config.yaml
num_hidden_layers: 11
hidden_size: 384
num_attention_heads: 6
num_key_value_heads: 6
head_dim: 64
intermediate_size: 1024
vocab_size: 7719
hidden_act: "geglu"
norm: "rmsnorm"
norm_place: "pre"
norm_eps: 1e-05
positions: "rope"
rope_theta: 10000.0
rope_fraction: 1.0
qk_norm: false
attn_scale: 0.125
bias: "none"
tie_word_embeddings: false
parallel_block: false
init: "normal"
init_std_qkv: 0.0318
init_std_o: 0.0395
init_std_up: 0.0455
init_std_down: 0.0455
optimizer: "muon_variant"
learning_rate: 0.0101
beta1: 0.95
weight_decay: 0.0
lr_head: 0.00768
max_grad_norm: 1.0
warmup_steps: 200
schedule: "wsd"
decay_fraction: 1.0
decay_shape: "linear"
final_lr_fraction: 0.1
batch_tokens: 131072
max_seq_len: 1024
doc_mask: false
train_tokens: 541700000
max_steps: 4133
dataset: "wikipedia_en"
Each number is 200 + 30 x the weight over its row's rms, rounded and kept within 0 to 999. Layers, rows and columns count from 0. The size before them is the row's rms in percent of the matrix's.

# gate: layer 7 MLP gate, 1024x384, rms 0.0443, rows 317-362, columns 48-95
# up: layer 7 MLP up, 1024x384, rms 0.0467, rows 317-362, columns 48-95
# down: layer 7 MLP down (transposed), 1024x384, rms 0.0455, rows 317-362, columns 48-95
gate317,099,222,199,256,144,234,152,201,189,142,171,203,177,182,218,220,217,180,212,205,202,213,164,222,151,249,227,224,170,206,175,247,240,176,213,145,223,174,221,201,227,170,219,238,217,182,192,253,175
up317,100,229,235,193,206,231,170,213,225,171,165,183,182,174,159,192,141,248,188,224,258,217,170,258,198,211,187,194,246,221,169,214,219,217,189,237,208,186,185,158,194,213,190,211,194,239,211,218,203
down317,104,227,181,165,250,155,208,216,147,162,150,227,227,166,170,196,179,179,192,202,119,180,149,218,191,182,198,176,220,189,165,197,175,230,200,211,180,254,194,206,195,205,225,173,184,194,208,206,138
gate318,096,207,210,191,237,209,214,196,170,192,231,241,196,216,224,216,207,204,251,268,213,216,214,212,238,201,245,224,184,181,242,192,174,209,200,238,172,187,215,218,137,243,271,162,221,165,207,184,172
up318,097,207,189,241,228,189,201,178,203,234,189,201,181,186,221,215,246,160,254,173,233,263,164,217,182,142,213,160,195,185,229,174,223,235,179,212,238,196,177,221,196,220,174,196,165,196,201,240,216
down318,099,207,201,176,185,191,180,182,195,223,164,195,178,278,140,181,221,240,237,194,154,145,220,198,127,179,220,227,207,196,203,170,210,192,178,180,195,167,229,164,168,182,185,209,191,227,250,215,152
gate319,069,222,183,234,155,181,234,175,230,173,179,158,217,186,173,206,200,218,218,174,220,216,171,184,162,178,174,192,199,181,174,182,144,167,248,211,163,204,184,235,147,212,195,236,212,264,206,191,179
up319,068,162,180,176,183,261,222,219,197,227,229,209,198,229,176,244,169,168,234,175,177,205,148,196,184,227,174,180,206,183,188,157,238,205,199,226,180,242,188,201,168,239,189,194,229,197,228,274,156
down319,079,224,197,178,249,138,176,203,205,213,223,210,157,220,264,154,234,202,214,224,202,243,239,236,227,196,195,214,192,192,231,233,216,210,182,163,245,189,228,171,225,200,198,181,216,149,158,162,248
gate320,098,249,206,164,239,172,203,194,205,164,225,182,212,247,192,234,211,233,227,248,187,195,234,168,167,211,182,195,209,211,286,236,231,202,220,148,214,244,161,223,219,168,241,184,181,208,168,193,217
up320,097,204,184,220,237,167,220,194,240,173,178,183,226,195,195,184,189,206,271,187,191,181,124,258,221,267,233,234,185,171,276,192,196,173,227,197,217,159,216,193,213,233,225,170,280,204,199,241,207
down320,099,241,173,182,222,184,176,189,214,235,174,182,211,163,216,209,160,233,162,212,230,195,185,178,198,222,209,245,203,210,203,182,242,175,217,240,145,221,153,249,233,205,174,149,163,228,216,209,167
gate321,106,208,193,158,239,216,165,197,184,205,184,187,193,188,266,157,179,192,201,141,209,201,167,215,158,186,180,218,213,211,177,248,208,197,184,154,211,189,172,245,240,173,222,220,173,209,193,201,161
up321,102,200,223,229,180,236,194,209,209,193,203,184,213,210,166,232,267,210,170,192,187,215,209,221,224,202,170,218,197,203,164,196,214,200,204,177,184,209,269,180,191,217,218,226,201,203,225,273,228
down321,105,171,218,177,183,159,174,154,209,195,181,189,154,135,167,203,189,254,163,189,199,208,159,190,188,224,195,184,141,183,223,222,217,206,145,177,174,172,180,227,204,173,202,188,176,219,180,204,163
gate322,106,234,183,203,237,179,236,184,234,216,158,160,218,162,197,195,191,177,241,218,190,245,169,160,171,180,256,245,196,214,203,241,220,164,176,211,205,186,248,216,156,212,191,176,200,177,234,162,177
up322,106,182,188,203,215,115,188,208,200,169,175,222,135,252,195,235,159,190,216,168,240,206,212,172,222,204,160,196,166,177,223,168,250,213,210,194,200,254,149,210,181,210,175,213,218,262,191,174,194
down322,105,243,263,188,185,184,207,155,200,226,174,142,204,161,252,203,183,237,230,218,190,221,225,237,185,178,211,207,237,194,231,202,254,194,193,168,198,181,234,190,195,209,214,223,223,223,190,188,218
gate323,100,218,226,234,258,181,170,206,167,236,183,223,240,213,203,211,199,193,227,188,183,194,165,263,180,180,187,205,150,201,187,179,189,251,184,208,201,172,168,178,239,247,192,195,261,206,187,169,191
up323,102,220,194,194,123,184,196,267,241,192,185,212,162,208,187,168,214,236,155,232,237,189,203,236,197,230,217,225,219,126,193,210,211,206,199,198,225,213,195,283,187,243,228,232,174,187,187,210,247
down323,109,181,206,187,182,221,131,163,220,182,214,182,167,202,217,214,200,170,173,216,194,181,180,236,190,241,272,216,229,188,213,214,202,179,216,211,210,194,183,208,218,235,153,159,154,194,162,158,217
gate324,081,237,178,142,197,183,187,220,158,140,179,208,201,187,217,195,152,218,181,209,181,266,206,157,184,223,206,252,204,172,203,183,186,211,194,167,216,237,211,238,142,261,176,184,221,186,182,182,180
up324,088,209,151,181,210,181,177,197,194,145,188,185,201,153,232,214,235,145,196,183,180,161,286,183,229,229,126,232,221,193,139,190,199,160,202,254,218,148,252,255,232,231,167,184,225,125,211,183,188
down324,087,215,194,194,189,198,232,179,245,219,207,175,137,245,224,200,226,194,173,184,215,192,192,217,173,257,204,198,212,239,185,156,199,253,133,192,212,242,125,179,217,187,211,206,240,185,211,184,247
gate325,094,242,215,181,148,223,220,150,192,205,251,177,226,232,258,161,184,218,156,207,207,206,193,224,192,171,261,158,227,193,261,189,184,159,249,157,217,212,209,192,290,241,179,179,219,213,155,159,205
up325,096,235,256,169,213,207,125,190,221,201,158,211,205,208,213,222,242,228,225,217,221,191,232,154,201,205,183,196,223,175,193,130,202,183,254,206,239,151,182,200,196,227,259,204,157,181,185,213,181
down325,102,192,232,209,157,237,213,175,256,238,173,204,181,171,221,164,192,207,189,274,177,246,172,179,218,235,245,220,172,165,201,188,205,239,149,216,228,143,213,212,214,163,162,254,200,275,175,153,158
gate326,098,175,193,254,211,177,210,187,181,222,219,232,222,207,223,168,182,204,216,210,205,209,178,179,186,214,224,219,222,241,182,200,213,158,193,200,192,167,205,106,240,192,206,162,222,214,200,223,182
up326,096,174,236,221,187,139,194,173,168,182,187,188,223,220,191,237,191,244,148,209,187,155,209,218,142,162,213,168,187,214,190,232,255,224,230,271,176,206,244,231,179,211,192,231,201,211,195,159,207
down326,096,204,178,214,205,184,167,189,164,205,208,203,173,169,203,244,233,213,213,161,172,197,197,213,218,244,246,185,184,197,189,225,213,175,154,179,167,190,243,195,188,196,210,260,162,209,213,252,260
gate327,106,165,242,190,228,152,171,234,113,173,242,192,153,239,246,164,255,223,201,237,212,174,157,160,191,197,198,230,213,156,175,238,193,234,217,167,206,194,228,217,177,251,189,165,200,207,186,146,242
up327,100,263,198,192,165,164,213,251,216,175,165,219,178,152,193,175,191,162,185,151,191,214,239,195,194,191,254,146,238,243,159,166,201,187,153,148,202,239,166,165,153,196,236,223,189,233,207,148,231
down327,103,207,233,199,160,190,167,231,190,238,222,214,193,200,214,206,219,148,99,172,231,242,207,195,247,208,231,148,219,176,152,231,148,151,160,227,250,229,212,220,231,267,235,283,185,165,222,166,202
gate328,099,221,199,146,210,168,177,239,186,193,233,198,219,168,179,172,201,233,183,236,146,220,182,247,170,202,220,225,167,218,160,204,181,210,208,226,176,175,193,191,228,219,162,206,255,200,192,203,226
up328,098,152,206,225,199,198,182,182,233,190,174,207,188,240,223,225,194,198,238,244,193,185,187,114,201,216,133,164,188,215,225,191,195,184,149,222,179,202,207,179,163,243,206,172,175,243,226,209,209
down328,101,211,246,179,170,204,220,144,134,200,183,195,249,240,193,275,168,200,206,195,133,217,221,228,208,200,181,187,204,210,203,170,183,212,220,223,242,209,267,181,235,170,236,213,193,229,267,218,172
gate329,101,251,206,198,227,232,226,246,161,215,170,210,213,218,156,189,184,160,203,201,194,192,217,234,226,237,223,196,153,221,243,181,227,176,208,176,196,176,200,211,216,193,185,161,160,181,213,156,239
up329,102,160,148,202,200,224,189,224,216,190,266,226,212,163,252,246,255,195,207,245,201,202,243,220,245,177,220,194,189,166,173,227,181,199,200,129,179,202,179,217,197,243,189,208,203,154,221,176,214
down329,103,172,173,202,233,202,187,216,192,179,200,191,233,162,216,208,204,140,231,232,204,142,220,183,184,231,224,179,184,187,244,184,199,173,188,170,261,182,243,205,223,168,176,219,211,199,171,253,227
gate330,100,174,237,156,212,163,240,170,180,220,269,199,196,182,172,245,195,230,209,246,259,233,191,173,217,161,200,153,174,208,159,226,137,204,192,209,188,226,222,204,239,209,179,207,203,198,130,201,243
up330,101,232,212,162,245,180,181,176,207,234,185,237,197,195,182,183,167,211,221,142,197,176,173,247,204,199,204,262,218,217,177,208,222,188,217,218,204,204,244,173,136,231,162,230,201,182,239,224,164
down330,101,194,242,250,180,186,184,225,262,182,227,228,257,206,248,211,147,183,141,209,177,168,232,266,217,193,190,256,127,204,251,180,161,184,182,173,224,201,208,182,207,168,218,178,185,238,237,235,185
gate331,096,125,215,133,161,210,190,263,212,273,208,202,216,199,220,283,219,214,212,225,174,171,227,174,184,147,246,149,204,206,232,198,200,218,175,155,230,187,189,224,184,215,239,216,231,233,210,198,284
up331,095,160,238,188,189,172,206,188,169,197,210,239,166,198,198,229,217,242,207,181,176,233,173,175,186,148,158,156,158,221,196,225,228,171,252,237,206,250,226,229,218,207,180,176,187,156,191,279,165
down331,097,229,226,231,260,168,209,137,287,231,206,149,195,213,210,198,186,170,220,169,201,186,213,175,163,228,215,177,145,164,207,177,201,206,187,187,211,203,203,246,185,169,277,183,227,236,198,231,156
gate332,105,223,177,218,190,189,232,197,206,228,154,182,196,180,207,199,214,222,270,245,202,241,233,221,222,150,187,196,187,201,195,186,200,181,201,247,272,185,227,207,283,181,234,205,171,197,265,197,161
up332,109,234,189,235,199,219,261,198,163,160,180,206,142,190,210,230,220,146,176,208,182,175,174,200,191,184,232,166,176,248,199,170,154,176,215,206,252,220,250,191,225,178,238,111,202,166,213,195,194
down332,106,252,184,144,227,164,201,179,199,195,206,156,267,194,220,163,180,146,184,234,210,187,194,186,192,219,225,184,228,142,228,192,191,228,223,204,172,173,222,226,157,258,225,224,216,208,180,213,213
gate333,104,192,168,199,220,184,218,173,187,161,236,202,221,169,211,185,244,103,153,258,244,154,209,158,251,196,145,178,186,204,158,225,177,194,178,197,191,196,251,192,226,135,208,209,251,199,215,265,165
up333,103,226,262,221,178,184,231,234,175,155,228,193,219,209,191,199,185,157,210,261,237,156,191,253,192,230,192,203,181,248,162,236,214,183,226,225,223,221,192,235,203,214,224,174,232,232,221,241,161
down333,106,234,206,223,228,219,199,226,157,190,262,171,202,164,235,200,173,239,190,186,173,166,135,161,195,253,220,200,170,249,236,191,205,149,213,218,198,186,161,230,219,177,116,197,219,199,178,230,195
gate334,104,235,201,142,212,181,174,188,246,169,207,245,188,204,248,159,158,169,202,153,146,216,186,151,237,192,236,176,195,183,222,256,249,243,221,233,216,174,166,207,183,218,218,171,198,189,145,174,223
up334,098,171,269,185,176,144,255,171,198,182,208,138,180,173,261,220,215,243,184,182,151,208,259,210,246,207,170,211,195,267,175,204,194,148,167,223,168,218,212,258,156,234,249,183,172,205,244,158,169
down334,105,166,212,258,154,171,197,214,243,275,172,156,192,161,146,222,195,232,208,206,215,238,158,200,240,162,203,206,221,190,172,199,262,177,211,206,157,187,196,257,214,182,160,201,217,150,226,128,185
gate335,086,261,248,234,175,187,215,191,209,229,161,138,193,215,186,209,228,253,153,139,177,136,162,164,240,138,176,192,189,158,194,267,256,210,182,186,164,206,169,224,213,193,193,214,139,150,197,171,248
up335,095,195,198,146,155,188,176,222,174,180,223,214,207,184,245,177,162,221,202,226,230,228,187,165,169,202,185,228,213,223,165,203,212,230,208,215,166,184,193,215,217,237,181,256,244,234,236,242,126
down335,093,187,138,207,208,209,165,175,211,201,171,175,217,196,231,233,198,231,221,216,240,195,189,187,213,191,226,170,184,192,198,218,233,225,193,194,190,220,189,206,256,176,183,219,196,188,188,190,232
gate336,072,199,161,178,182,171,217,203,197,171,149,175,239,154,211,147,231,232,196,244,179,229,135,202,201,208,208,206,203,185,220,177,162,182,204,182,207,260,207,186,161,173,249,196,255,212,213,193,163
up336,083,183,213,220,190,191,265,253,190,178,213,203,190,164,212,213,256,139,143,200,165,221,234,203,200,170,287,217,166,235,225,146,191,220,187,183,212,241,234,214,190,177,196,170,213,211,202,214,237
down336,072,225,211,179,220,189,163,205,150,187,174,160,206,199,165,177,201,256,213,228,172,223,254,254,180,161,246,195,285,144,182,191,243,185,185,187,193,218,216,184,194,162,216,183,228,218,161,173,192
gate337,080,189,170,193,178,217,223,226,189,211,228,159,251,156,181,258,210,233,181,213,154,174,242,209,213,180,199,164,233,262,150,247,186,154,194,192,251,174,226,160,235,199,160,180,237,229,245,216,166
up337,085,160,206,182,202,178,204,193,216,218,186,246,186,236,243,174,221,207,223,202,190,164,247,157,162,150,127,218,180,154,180,185,233,205,216,186,184,149,232,193,204,237,193,215,182,174,190,159,190
down337,080,238,248,174,195,168,202,224,191,184,231,179,249,231,170,194,161,214,205,211,202,272,270,185,211,217,225,217,206,219,169,197,192,174,195,188,174,203,169,197,203,172,145,142,217,221,174,190,232
gate338,087,225,217,232,188,223,289,187,175,185,194,206,199,203,209,181,126,211,195,160,207,200,200,223,234,193,165,202,185,186,221,203,234,181,169,242,196,163,200,191,263,255,222,191,249,151,185,217,181
up338,088,159,210,182,220,227,211,254,230,163,188,186,180,206,180,209,199,207,234,131,258,233,244,242,189,170,178,215,222,208,177,152,182,263,171,194,204,176,197,122,159,207,135,182,201,205,213,184,209
down338,089,175,218,177,181,203,138,207,160,150,162,200,193,174,201,298,190,214,198,174,196,203,168,167,183,187,160,223,171,174,200,214,189,145,170,227,202,216,199,226,239,170,228,229,292,197,176,203,195
gate339,088,233,227,170,167,198,195,236,152,170,219,181,200,193,210,217,170,261,246,175,202,193,195,200,217,213,211,192,258,157,188,232,234,174,172,194,166,194,223,257,228,179,183,193,172,172,216,171,134
up339,089,185,127,188,261,171,181,175,242,166,239,209,211,174,225,185,209,201,202,206,224,177,219,197,223,249,215,225,183,200,205,168,143,152,204,207,178,253,233,203,185,168,205,230,171,146,243,172,190
down339,090,201,177,241,198,214,177,168,227,223,175,158,215,245,159,254,177,154,216,188,213,210,188,210,200,244,189,216,187,204,176,197,197,194,193,161,228,208,204,187,141,146,152,136,245,139,217,201,157
gate340,100,205,161,208,203,224,240,185,229,240,190,213,205,190,253,233,162,198,178,226,172,234,185,257,190,247,156,251,198,235,253,154,257,186,184,191,200,209,183,195,216,167,202,186,211,236,198,161,256
up340,090,163,174,192,150,223,162,182,178,236,220,201,251,160,171,183,178,231,252,223,178,193,216,251,141,194,232,222,205,208,196,174,221,161,262,202,180,215,179,208,241,227,198,188,215,155,227,210,228
down340,093,217,260,188,219,186,245,218,171,143,155,215,197,211,201,232,191,185,156,207,149,153,203,218,226,230,187,167,210,168,171,178,183,189,189,174,232,243,197,193,160,187,196,155,266,171,175,234,205
gate341,105,218,258,232,267,229,194,116,205,178,220,178,204,169,181,194,216,145,208,232,211,176,263,179,201,210,219,201,202,209,217,138,177,225,181,191,193,187,266,173,189,205,214,180,174,208,194,191,205
up341,100,189,207,186,196,174,199,175,199,100,171,206,178,233,190,255,214,194,174,153,179,161,249,208,217,137,189,194,189,185,175,203,209,212,146,228,173,222,163,199,174,202,153,180,162,198,173,235,165
down341,098,190,233,200,188,236,265,202,188,156,145,211,196,156,186,192,166,190,201,211,215,211,179,195,256,230,230,191,236,209,227,174,142,271,225,195,198,176,249,245,219,174,178,211,210,201,196,156,163
gate342,072,177,204,204,188,221,181,231,158,132,168,139,224,224,183,172,239,199,203,182,225,175,207,146,198,218,171,208,206,193,193,257,162,184,195,239,269,200,241,202,217,200,141,192,197,244,174,225,185
up342,078,259,194,180,168,207,158,235,208,190,192,132,188,221,237,222,241,206,245,207,181,184,206,198,240,172,164,206,197,192,223,205,175,177,213,277,225,158,177,156,179,219,180,243,176,157,183,171,221
down342,071,176,153,178,252,177,143,225,196,231,219,219,208,165,197,189,232,183,214,215,172,233,254,195,178,199,215,162,191,152,183,200,186,198,200,193,188,248,188,176,148,173,217,188,198,219,197,216,152
gate343,101,125,144,234,205,196,183,207,211,189,227,176,217,191,217,176,220,185,195,163,243,195,228,241,224,230,243,184,223,203,175,185,213,144,185,191,205,208,167,178,204,171,173,204,221,157,199,185,161
up343,101,189,221,154,206,177,159,239,183,189,240,183,193,170,223,207,146,118,153,174,228,165,211,193,225,228,246,247,209,235,211,227,214,226,191,269,194,182,184,217,183,207,255,245,226,181,208,188,169
down343,103,211,153,175,136,234,228,155,184,179,234,190,219,172,204,155,153,247,227,226,210,214,149,198,222,203,157,220,160,190,254,194,177,162,201,189,188,209,182,168,155,193,146,194,187,194,172,221,210
gate344,089,205,181,171,164,188,223,180,177,150,213,184,183,140,178,241,150,163,236,217,181,204,208,170,193,207,217,234,177,249,187,195,167,176,157,206,179,167,233,207,275,154,205,206,225,213,169,213,162
up344,097,229,214,213,163,215,222,200,201,219,194,239,216,188,177,183,178,180,189,194,210,222,237,199,147,163,199,226,184,195,253,173,232,202,228,205,182,185,169,217,245,176,228,259,219,222,197,194,226
down344,097,163,191,191,173,181,245,226,141,143,175,172,203,158,221,214,221,147,165,196,166,214,195,207,211,164,223,191,231,246,179,159,200,191,206,181,187,188,250,182,191,190,228,190,193,235,212,175,171
gate345,070,209,173,183,209,113,179,170,171,146,160,251,196,215,253,194,196,244,141,219,149,186,261,214,224,188,231,225,160,168,148,161,265,224,187,195,145,173,240,217,168,232,198,195,201,189,220,203,184
up345,076,242,218,185,217,204,180,200,241,167,226,201,225,193,164,139,221,178,178,184,216,186,186,177,209,186,180,252,238,156,161,202,232,199,176,165,141,225,224,192,214,170,244,232,214,190,190,166,148
down345,069,192,173,161,179,195,204,165,220,217,174,224,208,201,209,241,245,191,192,220,177,157,195,198,198,221,196,238,185,220,195,222,214,224,202,131,201,192,157,199,199,204,197,216,230,166,213,227,219
gate346,106,190,230,225,262,205,175,189,153,174,181,181,144,201,243,202,211,211,203,239,193,240,264,179,249,178,208,221,201,117,202,198,152,189,191,172,217,181,221,232,246,183,160,206,204,186,216,178,243
up346,110,189,226,248,207,147,202,210,175,187,191,227,176,233,228,213,191,222,229,227,206,173,187,211,200,250,202,225,214,230,203,216,209,158,252,233,267,206,174,161,179,146,93,190,193,225,140,226,157
down346,106,205,252,222,224,182,230,189,190,218,233,169,182,149,252,188,166,185,125,194,205,200,224,200,251,168,140,187,190,115,188,175,203,223,170,199,241,193,180,224,221,269,175,191,219,243,216,197,153
gate347,099,171,141,187,257,191,158,182,167,276,178,195,174,186,173,170,171,204,178,185,245,190,215,227,209,221,212,198,203,174,223,157,151,150,196,203,216,208,223,148,151,212,158,227,149,240,195,188,183
up347,097,241,186,219,153,177,238,191,186,237,235,197,203,236,182,224,205,241,231,236,137,171,216,202,185,173,180,251,202,247,214,252,161,233,157,192,177,214,247,210,193,231,304,202,254,188,187,187,205
down347,100,180,196,160,240,148,154,167,169,191,184,228,182,173,273,176,179,216,166,126,240,237,171,173,211,212,209,133,222,145,199,146,182,152,201,192,213,186,193,236,121,182,188,217,153,220,248,205,192
gate348,098,193,238,142,209,247,188,242,168,232,195,266,194,240,242,228,108,233,214,92,167,233,218,175,204,170,213,211,225,197,210,179,182,149,229,177,173,244,183,225,166,181,189,178,148,194,188,211,185
up348,098,200,186,187,244,177,178,160,237,202,138,203,184,197,223,136,192,224,195,189,225,187,175,155,182,229,146,165,262,240,204,233,183,163,198,228,160,247,219,175,220,175,260,212,223,237,230,185,224
down348,100,183,165,237,175,128,145,163,211,164,224,181,221,211,210,177,201,226,241,187,232,178,141,182,201,242,242,179,122,98,189,190,174,227,211,206,176,188,204,213,182,191,207,188,212,190,186,172,194
gate349,101,181,217,215,169,199,212,200,214,222,221,214,159,192,148,203,215,136,153,178,192,184,177,182,214,171,267,177,203,172,220,248,221,178,165,201,203,211,190,209,195,248,206,207,173,191,225,217,191
up349,094,218,205,177,215,171,210,198,189,209,191,170,177,208,207,194,202,198,221,176,185,172,162,171,202,219,167,197,176,234,160,193,208,226,215,202,214,191,189,184,165,185,234,150,191,228,164,170,232
down349,095,171,291,187,233,178,182,221,249,175,178,210,199,219,181,213,201,196,125,140,228,178,166,217,242,180,249,133,196,217,191,191,224,164,180,165,129,194,134,242,177,263,227,222,216,226,208,233,179
gate350,104,176,182,228,198,180,249,238,189,149,218,241,166,220,208,227,184,206,184,111,152,223,211,230,173,167,196,190,186,195,213,202,246,223,159,164,192,163,207,221,220,164,194,184,143,222,215,148,199
up350,101,185,170,164,162,184,253,180,180,150,147,219,173,234,238,200,190,244,152,200,192,150,160,191,233,153,209,198,259,169,226,151,217,199,173,211,151,192,183,181,150,181,219,191,212,212,189,208,142
down350,103,202,227,159,159,234,211,245,156,162,234,164,172,229,259,184,190,179,213,201,232,179,185,194,180,171,178,203,159,203,140,234,160,192,189,230,176,204,209,239,196,203,185,249,215,150,221,199,167
gate351,096,212,200,194,124,265,234,177,182,252,167,201,188,170,162,264,184,214,164,269,151,240,204,228,194,190,211,236,239,199,237,179,251,214,222,219,219,171,191,152,193,150,168,250,191,215,203,188,216
up351,100,229,160,228,220,161,260,240,163,210,225,193,226,173,227,213,227,171,197,174,181,163,212,183,148,237,211,212,176,199,175,196,190,195,182,177,213,221,188,224,210,183,211,198,260,166,210,170,180
down351,100,229,250,231,187,218,205,218,147,225,196,135,134,232,204,193,227,163,193,196,241,188,259,190,197,130,230,188,173,179,175,220,180,176,207,163,196,204,182,186,196,222,206,185,176,229,185,198,194
gate352,103,164,209,213,238,274,186,203,226,196,174,193,169,238,234,220,215,192,195,232,191,208,147,193,198,152,199,143,192,198,185,181,150,243,209,199,214,240,251,151,165,179,191,219,188,193,198,150,194
up352,108,236,222,172,208,185,201,212,159,215,276,200,232,238,116,247,187,219,192,198,214,191,277,219,208,158,196,232,148,217,215,246,166,207,134,168,198,221,235,201,165,204,197,226,177,184,198,151,184
down352,109,197,183,228,190,145,258,216,147,207,254,176,218,193,114,207,191,206,177,143,211,217,220,144,175,224,179,204,211,207,196,194,263,201,225,196,205,180,210,224,181,298,222,208,223,225,241,200,150
gate353,105,243,158,168,205,159,206,261,203,251,211,178,179,180,161,186,244,163,181,209,188,238,157,192,213,151,207,180,164,221,189,138,212,258,199,169,256,185,177,179,191,191,198,179,194,219,156,161,147
up353,105,149,169,226,155,168,196,216,206,159,245,226,238,176,216,173,196,199,254,213,166,188,202,163,151,182,225,188,157,203,176,228,194,190,231,191,187,199,204,164,158,233,186,188,251,182,212,179,186
down353,105,211,194,211,205,143,182,183,173,205,191,228,178,158,214,222,198,191,249,184,223,165,191,196,160,240,186,209,204,171,166,204,142,224,164,214,190,240,161,175,154,239,202,238,201,207,208,235,208
gate354,093,241,262,256,205,204,180,202,195,204,257,210,224,130,213,204,198,210,225,164,188,170,170,199,184,181,184,174,162,216,241,180,219,167,195,168,175,201,192,215,235,256,214,227,151,182,198,114,178
up354,095,175,215,242,182,215,170,221,228,216,213,204,193,157,167,182,182,228,206,164,175,219,228,204,226,193,236,201,167,152,253,187,182,194,194,152,180,209,172,241,178,203,193,177,161,186,233,141,234
down354,097,206,227,216,172,251,167,221,232,159,232,189,160,191,214,237,180,181,267,196,175,156,134,217,183,192,154,181,205,234,162,149,218,203,208,204,224,198,245,197,189,262,194,237,155,200,192,176,232
gate355,072,178,215,158,176,190,220,184,185,213,193,209,229,271,163,193,242,221,255,196,225,252,224,187,213,238,145,181,196,199,177,144,231,220,183,200,169,209,195,216,218,192,201,197,222,210,202,185,203
up355,082,160,209,227,202,220,272,136,184,206,245,215,155,227,145,241,134,191,200,216,236,221,233,205,169,188,240,197,160,102,207,199,178,163,234,209,208,197,186,244,210,252,182,166,227,198,174,210,253
down355,075,169,230,230,151,227,201,235,260,220,174,184,222,179,251,147,261,180,204,184,189,230,247,225,230,245,139,153,186,246,218,215,215,187,208,198,198,210,145,170,210,201,212,177,142,226,189,144,203
gate356,098,231,252,177,234,207,178,236,201,183,197,214,175,176,233,192,217,199,176,230,235,212,227,124,189,154,191,148,241,219,209,202,245,175,175,173,221,214,232,240,216,176,156,193,224,192,168,180,181
up356,097,157,200,180,167,208,256,235,240,174,178,163,226,199,197,199,217,183,271,181,187,174,234,252,218,248,202,171,241,255,185,231,157,184,207,251,228,207,211,157,168,210,216,203,194,232,215,219,268
down356,097,207,198,222,193,240,147,211,211,228,210,188,235,207,208,217,262,202,143,213,177,215,174,199,201,183,267,207,212,195,168,199,181,217,156,211,168,230,231,193,207,148,171,152,188,207,173,180,235
gate357,077,192,224,167,147,203,235,199,177,236,226,181,160,184,240,194,167,194,184,165,168,172,147,179,128,236,132,169,211,202,212,205,271,231,164,176,205,193,215,193,227,208,183,219,163,194,196,143,218
up357,088,239,195,192,225,181,229,183,164,215,146,157,205,197,164,206,179,184,210,181,209,194,155,176,196,224,230,197,228,221,209,246,152,186,182,217,246,209,213,200,214,209,185,191,221,225,205,216,198
down357,078,157,156,214,210,259,174,194,158,223,236,215,180,185,186,162,174,186,195,230,190,251,217,216,194,187,178,238,158,174,219,169,146,181,220,190,180,182,212,177,231,170,193,234,266,194,175,189,170
gate358,110,179,197,166,162,214,236,185,193,274,219,190,250,162,247,192,163,215,179,210,190,265,219,187,197,198,149,193,202,231,209,203,245,235,196,246,150,217,205,253,212,137,209,210,242,218,192,211,236
up358,108,221,186,175,166,174,245,200,157,198,215,222,181,203,259,183,202,222,175,150,197,203,209,184,234,179,182,175,162,177,178,175,199,148,141,212,200,185,285,212,207,167,211,202,211,237,168,238,218
down358,108,206,225,192,212,191,161,211,195,207,202,215,201,209,162,211,184,187,151,173,203,183,155,138,185,235,241,157,225,221,177,195,212,192,174,162,241,244,195,197,187,197,178,258,189,211,155,178,156
gate359,105,185,171,181,177,224,188,191,207,138,276,233,146,191,251,146,234,197,191,210,169,206,146,172,140,210,238,212,211,229,214,183,230,208,172,181,244,197,151,205,192,171,227,146,205,197,201,227,203
up359,105,197,253,222,216,184,178,169,189,153,198,213,178,210,235,182,204,254,152,160,181,163,182,182,202,211,218,179,185,210,181,170,193,210,204,184,254,148,210,222,192,200,214,129,216,225,205,153,197
down359,105,215,153,216,182,222,185,240,221,160,233,177,212,208,274,193,217,241,161,201,127,236,212,189,260,183,223,162,199,196,195,191,173,236,210,214,172,141,236,152,199,165,171,159,229,195,181,231,176
gate360,111,194,232,189,211,241,190,182,162,174,157,179,148,247,224,210,248,162,220,192,175,194,226,146,171,189,206,167,213,225,229,206,341,156,151,189,212,183,146,177,190,142,183,224,194,252,223,168,220
up360,110,241,202,185,172,189,222,218,176,196,185,173,124,186,209,153,220,229,221,207,184,242,240,192,156,251,164,199,136,222,191,211,220,204,186,193,155,184,175,220,179,200,203,206,234,225,184,207,137
down360,108,178,225,183,166,181,219,209,196,185,207,176,165,192,225,186,221,261,164,187,207,201,208,219,169,184,198,210,182,224,262,200,203,211,259,171,217,191,223,205,157,230,183,159,204,154,192,176,179
gate361,098,196,204,187,193,231,179,212,210,175,249,193,183,208,211,202,179,237,203,182,176,259,258,220,184,139,207,139,221,208,214,200,183,225,174,206,214,201,206,180,236,148,193,138,269,254,215,168,163
up361,097,205,203,186,153,248,145,202,186,139,167,177,194,206,166,243,248,226,199,193,205,236,211,238,210,172,237,188,227,188,142,202,193,236,169,198,197,154,178,187,179,218,202,149,160,215,114,154,205
down361,098,253,171,199,191,184,184,202,209,193,198,168,199,213,218,247,225,238,194,162,233,178,204,184,225,185,206,151,177,224,238,149,227,148,211,183,185,154,214,181,187,230,170,162,226,158,168,176,136
gate362,109,236,185,255,251,164,198,178,141,189,203,176,245,187,142,212,196,200,164,190,225,191,216,254,220,208,158,169,172,235,210,206,247,169,257,219,189,205,201,184,181,220,169,161,214,196,206,243,217
up362,106,190,186,263,188,166,233,113,224,208,262,265,215,222,187,229,171,257,216,205,231,209,162,210,195,215,163,205,157,143,229,185,250,236,233,134,167,234,238,162,219,241,175,166,233,193,180,256,211
down362,106,171,147,214,181,210,186,219,217,173,219,215,208,282,178,184,121,209,196,169,169,186,185,211,242,206,217,236,201,145,123,231,162,198,239,219,139,210,245,204,188,180,175,220,219,220,249,270,155